Part of a small language model's weights: width 192.
Each number is 50 + 10 x the weight over its row's rms, rounded and kept within 0 to 99. Layers, rows and columns count from 0. The size before them is the row's rms in percent of the matrix's.

# layer 5 MLP down, 192x768, rms 0.077, rows 0-99, columns 704-735
104:51 58 58 60 65 47 53 48 41 50 39 48 39 28 60 48 36 33 52 56 58 49 48 49 41 56 48 64 48 54 44 50
096:48 27 34 61 55 51 57 50 42 57 34 47 54 67 47 67 48 43 64 42 46 51 49 46 69 48 47 56 56 53 39 38
093:47 50 49 44 41 40 62 48 52 48 54 48 63 47 44 65 64 40 47 45 64 47 49 49 44 47 38 87 49 38 67 56
115:56 18 44 56 50 49 59 51 65 60 62 38 49 50 33 27 45 52 40 55 50 48 50 51 58 46 54 35 54 53 29 52
093:55 59 59 50 50 69 52 50 40 39 30 50 53 46 26 21 51 59 61 29 48 48 51 54 50 61 58 57 50 55 56 63
105:58 39 69 53 45 28 74 49 38 72 29 86 51 46 49 46 48 45 54 65 43 53 51 56 54 45 46 40 53 63 33 58
102:63 47 44 55 53 22 51 50 41 33 62 72 48 29 44 44 50 43 39 60 45 50 48 52 62 53 61 58 51 56 47 57
104:60 34 40 34 37 29 29 46 38 55 49 32 66 41 64 40 59 48 55 07 41 50 49 53 60 40 51 59 46 46 62 60
098:60 57 54 52 51 52 45 50 72 32 59 47 60 54 60 58 62 51 49 40 39 50 48 62 56 40 42 53 48 31 69 61
103:45 55 37 46 45 34 46 51 37 57 50 63 53 55 46 64 38 64 56 62 56 50 50 50 44 63 63 31 53 50 50 40
088:51 51 53 49 51 50 44 50 72 49 36 36 39 66 49 67 51 60 58 59 33 52 51 61 59 52 40 48 47 41 45 51
084:52 43 46 51 34 54 53 52 42 36 38 23 58 58 41 49 63 70 65 23 52 49 51 53 49 43 60 44 45 53 32 64
113:53 59 48 51 47 47 60 51 40 51 61 44 51 41 65 65 54 52 49 30 42 49 49 62 53 50 63 43 54 57 53 49
094:42 26 55 54 54 54 55 50 64 50 52 51 47 36 56 49 63 59 53 14 65 51 49 57 45 57 67 66 57 55 47 49
099:60 50 42 52 49 46 52 47 52 39 39 48 40 31 53 59 41 59 72 51 36 49 49 27 47 44 62 65 48 51 51 23
098:29 55 63 48 51 57 39 49 37 43 44 31 56 32 59 37 40 43 57 82 55 49 48 55 38 58 50 60 46 51 55 32
110:57 75 55 40 43 58 62 51 50 54 43 65 51 64 46 44 65 36 43 44 48 50 52 31 47 41 45 62 53 55 48 64
094:34 52 47 51 45 70 60 50 47 43 53 44 53 56 38 47 52 56 44 17 32 49 50 33 49 54 40 54 50 62 47 39
095:61 64 56 49 54 49 50 49 53 31 50 58 28 45 58 45 52 69 75 60 56 50 50 41 59 53 46 39 48 55 37 52
120:36 40 38 49 56 60 42 52 69 59 51 39 52 34 34 42 42 66 61 29 44 49 51 59 45 45 60 52 53 39 62 34
093:46 48 45 52 51 42 42 51 34 59 50 62 57 63 37 45 51 64 39 57 54 50 50 48 39 59 52 46 55 63 63 39
106:60 65 65 50 45 46 40 51 37 55 59 56 66 60 34 59 58 37 44 56 54 50 52 29 53 53 43 67 43 58 43 59
094:41 65 38 53 55 51 39 51 23 57 55 54 45 40 64 52 42 41 55 79 46 51 53 73 37 57 41 50 48 47 64 32
106:43 53 48 48 61 49 40 48 73 49 33 42 52 45 58 49 59 31 55 47 55 51 50 49 43 66 45 25 47 38 34 39
091:59 64 53 53 60 68 48 51 45 55 40 69 56 49 55 57 34 60 42 62 38 49 50 42 47 61 29 67 59 43 60 48
090:33 63 49 53 46 44 50 52 44 44 44 33 51 52 58 39 63 34 44 27 38 48 50 43 49 50 48 56 47 50 53 50
105:48 52 35 47 64 57 57 50 56 35 32 47 58 34 47 54 33 39 47 55 48 49 51 32 65 50 33 54 50 61 58 43
105:52 35 36 59 59 50 42 51 85 54 69 72 53 60 62 58 57 32 31 38 53 49 50 51 49 40 61 61 57 45 58 63
095:39 30 50 48 43 39 70 51 40 54 63 60 29 59 44 40 47 23 27 78 59 51 50 25 49 34 55 50 50 57 42 44
096:44 28 48 48 44 43 65 48 69 42 61 33 62 50 39 47 53 38 22 53 64 52 50 44 41 55 53 37 51 82 61 50
102:61 44 56 45 49 50 53 51 43 63 40 58 40 43 62 37 45 35 49 84 49 51 49 59 62 52 35 63 44 54 38 54
093:48 52 65 49 44 63 32 50 65 61 43 45 65 67 27 65 35 48 59 28 68 47 50 54 57 70 44 53 49 54 38 67
096:64 52 56 40 35 59 42 49 49 46 28 46 45 56 46 59 69 58 38 46 56 51 51 33 50 43 53 41 49 38 61 64
099:49 86 56 47 54 59 41 50 41 41 51 47 34 30 49 53 38 47 52 68 41 52 51 66 36 40 53 51 46 54 59 38
110:75 39 45 52 43 46 68 49 47 60 58 29 43 34 56 40 31 51 54 61 51 50 49 41 48 47 44 54 45 39 36 57
095:54 43 44 53 64 46 58 50 36 52 42 65 36 48 39 43 60 54 56 49 47 53 50 40 49 51 83 57 48 67 54 47
102:52 34 62 58 46 50 60 50 65 53 54 54 72 47 72 56 62 36 36 66 37 53 52 46 60 43 43 48 45 65 35 48
097:56 47 48 29 70 41 68 50 63 45 58 51 47 40 54 57 46 62 57 28 36 51 49 44 53 30 55 49 40 42 60 55
102:48 39 48 49 58 30 64 51 47 57 79 32 38 38 59 56 62 50 45 77 56 51 51 69 66 41 58 71 50 42 41 36
098:51 54 33 44 38 48 53 50 42 47 37 41 40 52 63 60 67 69 44 38 42 50 49 38 54 50 49 46 57 40 43 47
108:61 44 43 39 52 52 53 49 26 49 35 47 53 48 62 51 38 59 48 60 52 50 49 58 37 37 40 62 46 39 37 54
098:46 39 40 55 40 55 49 50 45 56 56 59 50 41 36 47 37 46 45 57 56 48 47 32 55 57 51 51 46 58 52 61
103:40 67 46 40 48 56 42 51 62 37 51 33 55 46 53 64 47 52 57 36 54 51 49 41 44 33 64 32 44 48 65 53
100:60 39 43 46 65 40 51 49 56 49 27 78 43 46 45 69 47 61 36 54 35 49 50 62 55 37 64 51 48 46 69 48
106:43 63 41 46 41 30 35 50 37 39 61 67 52 38 54 65 37 38 40 47 56 53 51 43 54 34 29 55 54 51 49 38
108:45 36 43 62 51 40 69 52 39 71 55 43 57 50 50 55 53 47 50 24 54 51 52 63 56 46 49 49 53 49 30 63
095:49 19 44 58 62 45 49 51 53 48 41 29 52 61 34 63 50 66 41 29 61 48 50 45 39 35 47 78 51 42 76 69
100:57 55 42 54 48 69 50 48 28 47 40 37 46 42 69 45 47 47 40 63 41 49 50 41 55 42 59 73 48 24 66 74
092:57 42 42 39 50 46 41 50 45 69 47 45 75 43 56 41 58 46 45 75 46 50 50 58 54 37 34 31 43 47 62 65
107:73 50 45 42 61 44 52 48 50 49 56 67 47 60 35 54 49 39 40 35 44 49 49 49 64 44 34 49 46 59 23 37
104:48 46 50 50 47 51 41 48 36 55 32 67 56 53 35 43 27 64 65 93 58 49 49 57 59 49 64 64 43 59 43 41
105:46 50 42 50 43 57 46 52 35 55 56 49 48 55 37 60 60 42 53 69 62 50 51 37 48 41 36 58 53 44 61 56
105:44 22 41 48 56 61 37 50 67 58 67 48 45 26 33 43 46 47 53 40 38 51 50 46 42 47 75 47 54 51 50 33
099:45 45 44 45 38 54 37 50 38 48 53 29 49 42 43 43 61 51 47 61 48 49 50 66 54 28 60 51 50 52 33 41
087:42 57 68 52 59 39 44 49 50 48 60 18 70 48 75 54 59 44 45 55 48 51 50 35 50 40 67 52 52 45 37 43
100:69 61 61 43 47 38 28 50 50 39 49 57 48 41 35 36 36 34 47 48 58 50 51 44 55 49 58 37 46 67 60 59
093:58 52 74 47 49 54 70 50 57 43 45 58 38 56 57 41 49 30 57 67 44 54 51 58 60 71 48 56 48 54 38 54
095:51 40 59 49 56 60 41 54 66 52 47 41 50 74 21 52 40 47 40 39 41 51 52 56 56 61 63 44 53 53 60 42
096:54 31 60 59 65 59 52 50 51 45 42 44 55 47 82 64 80 67 60 51 47 49 49 44 29 49 39 73 49 51 19 60
095:41 44 32 45 36 56 58 51 29 58 56 31 42 46 69 38 39 60 54 56 24 51 52 55 39 48 47 67 50 36 46 43
099:47 55 58 51 66 48 42 52 43 55 44 43 50 59 46 60 58 64 49 73 47 50 51 11 45 42 34 58 46 51 27 57
101:65 55 32 60 43 51 59 49 56 62 51 46 43 44 51 44 52 36 46 44 43 48 51 37 45 64 42 46 38 71 65 54
103:50 74 50 54 47 49 35 50 52 45 46 58 57 56 44 35 45 49 52 67 57 48 48 62 50 54 30 51 45 53 58 59
101:38 39 39 40 46 73 42 50 50 63 46 49 65 49 61 53 40 47 31 60 64 53 51 65 50 31 46 52 49 47 57 64
098:51 37 52 52 57 62 61 52 56 50 26 45 43 64 54 60 64 39 67 66 54 52 52 54 39 56 35 39 51 65 46 44
098:61 53 59 45 57 34 45 50 44 65 52 39 66 51 70 52 55 52 49 24 44 51 51 25 63 38 32 53 40 54 37 51
097:42 56 58 53 62 30 46 50 47 33 43 64 33 42 62 58 63 60 44 52 61 47 50 52 50 54 43 54 49 51 55 46
107:51 42 50 49 54 48 66 50 47 59 47 40 51 56 63 57 57 62 52 46 39 50 49 56 54 52 50 57 46 38 37 46
092:62 40 41 53 44 59 59 52 73 61 48 32 60 49 52 38 43 45 39 36 42 51 50 58 51 37 42 45 51 30 59 52
096:59 47 44 50 40 35 39 48 43 55 58 45 33 35 57 35 40 42 56 35 36 51 49 52 57 59 49 49 51 51 46 57
098:51 45 58 48 50 37 58 51 46 60 48 65 45 66 54 59 55 36 38 49 52 53 52 36 40 49 43 75 54 44 39 46
098:39 71 62 52 37 42 50 52 57 50 51 58 68 41 12 33 29 42 40 67 58 47 50 46 43 57 69 30 60 58 59 30
094:52 63 60 51 48 73 67 50 47 82 28 34 38 62 56 56 59 57 55 64 43 50 51 23 38 60 54 55 50 55 46 50
094:54 56 39 53 59 56 61 48 56 52 48 52 57 44 49 63 57 40 46 28 50 47 49 46 42 53 50 53 52 20 49 54
104:43 29 52 43 59 40 48 48 57 66 48 49 57 64 54 64 48 55 53 18 47 48 49 32 63 40 69 59 55 34 38 41
094:57 36 49 46 48 53 46 50 75 52 56 39 56 59 37 60 46 61 42 39 44 50 51 60 49 45 32 64 51 38 14 30
103:48 76 56 55 37 42 39 50 51 65 31 72 49 46 53 49 67 43 27 72 45 50 50 54 59 69 42 50 46 44 32 49
096:27 47 36 38 46 46 50 50 46 41 47 39 36 35 46 52 46 50 43 46 50 49 49 54 43 39 50 69 51 27 62 32
108:45 44 36 53 30 49 44 50 65 50 60 54 54 54 42 52 32 36 25 50 35 49 49 64 55 46 55 49 55 53 53 37
118:60 47 40 46 45 38 51 51 32 48 52 43 56 55 47 45 47 52 50 49 46 51 51 53 60 38 43 32 45 69 39 45
107:48 34 58 53 51 52 50 48 76 54 66 54 54 57 59 46 61 55 39 18 40 52 50 55 44 50 48 23 54 46 53 52
099:67 39 65 50 54 69 35 51 44 51 32 58 56 56 49 53 39 47 48 64 48 49 50 53 62 49 29 36 60 39 44 42
124:44 51 48 41 55 45 50 49 61 46 49 66 43 69 43 61 46 54 50 10 39 50 49 45 37 41 41 44 46 50 58 52
092:47 42 60 47 56 52 66 50 42 46 60 53 49 37 47 51 65 47 49 38 39 52 51 37 52 40 56 43 49 46 57 74
096:48 43 45 46 67 41 65 49 54 52 71 42 58 47 42 50 62 47 57 37 53 52 51 68 47 60 53 64 49 23 65 57
097:48 34 45 48 53 43 53 48 35 56 60 51 51 65 52 66 44 56 47 79 33 49 49 40 60 56 52 70 54 48 55 56
092:30 52 49 40 34 47 44 51 53 29 59 55 55 44 58 49 48 35 50 62 58 51 51 55 48 36 56 52 51 65 60 43
098:38 61 42 46 52 56 52 50 55 49 45 59 46 62 44 42 56 69 54 44 46 49 49 51 43 51 41 36 39 53 50 44
095:51 50 51 52 45 57 35 49 35 36 43 49 60 55 55 34 39 41 48 20 58 49 49 47 55 40 60 76 49 37 73 51
114:34 62 50 55 46 49 67 50 32 66 53 48 48 42 52 59 45 43 42 72 61 50 50 39 49 47 44 62 47 55 47 39
112:49 52 40 37 54 42 49 51 45 59 48 47 64 34 50 59 60 34 37 58 40 51 52 58 53 32 47 48 51 39 53 67
088:62 53 40 57 53 51 77 49 55 45 49 54 37 56 45 64 63 50 51 35 41 51 49 41 56 61 40 57 42 62 54 56
107:25 68 50 44 51 47 53 48 61 45 54 58 53 55 44 44 51 47 51 40 63 48 50 46 60 30 40 36 50 29 61 53
093:39 52 46 48 59 45 25 52 43 54 60 42 40 38 45 46 59 51 54 64 44 50 51 60 38 66 61 41 47 25 55 43
102:37 27 56 60 49 42 77 52 41 69 52 36 57 41 30 71 54 40 47 16 48 53 51 53 50 45 47 71 54 42 48 31
093:57 70 60 43 42 47 35 50 58 47 75 44 53 47 62 22 48 56 57 57 48 51 50 42 44 50 47 59 43 54 48 60
102:52 50 34 51 52 58 32 49 63 49 49 52 55 54 48 51 39 54 52 68 45 52 50 81 51 65 43 40 49 58 62 46
103:37 59 45 50 38 41 38 52 42 43 39 61 47 47 55 56 44 52 57 39 71 51 51 37 51 51 39 45 52 62 29 35
089:49 75 40 38 34 51 38 49 51 46 37 58 51 56 82 56 79 41 44 35 34 49 49 43 47 57 29 65 52 51 50 30
089:62 44 62 54 38 45 50 49 49 55 33 55 33 53 65 48 64 48 30 43 45 50 50 27 66 38 57 49 50 49 26 63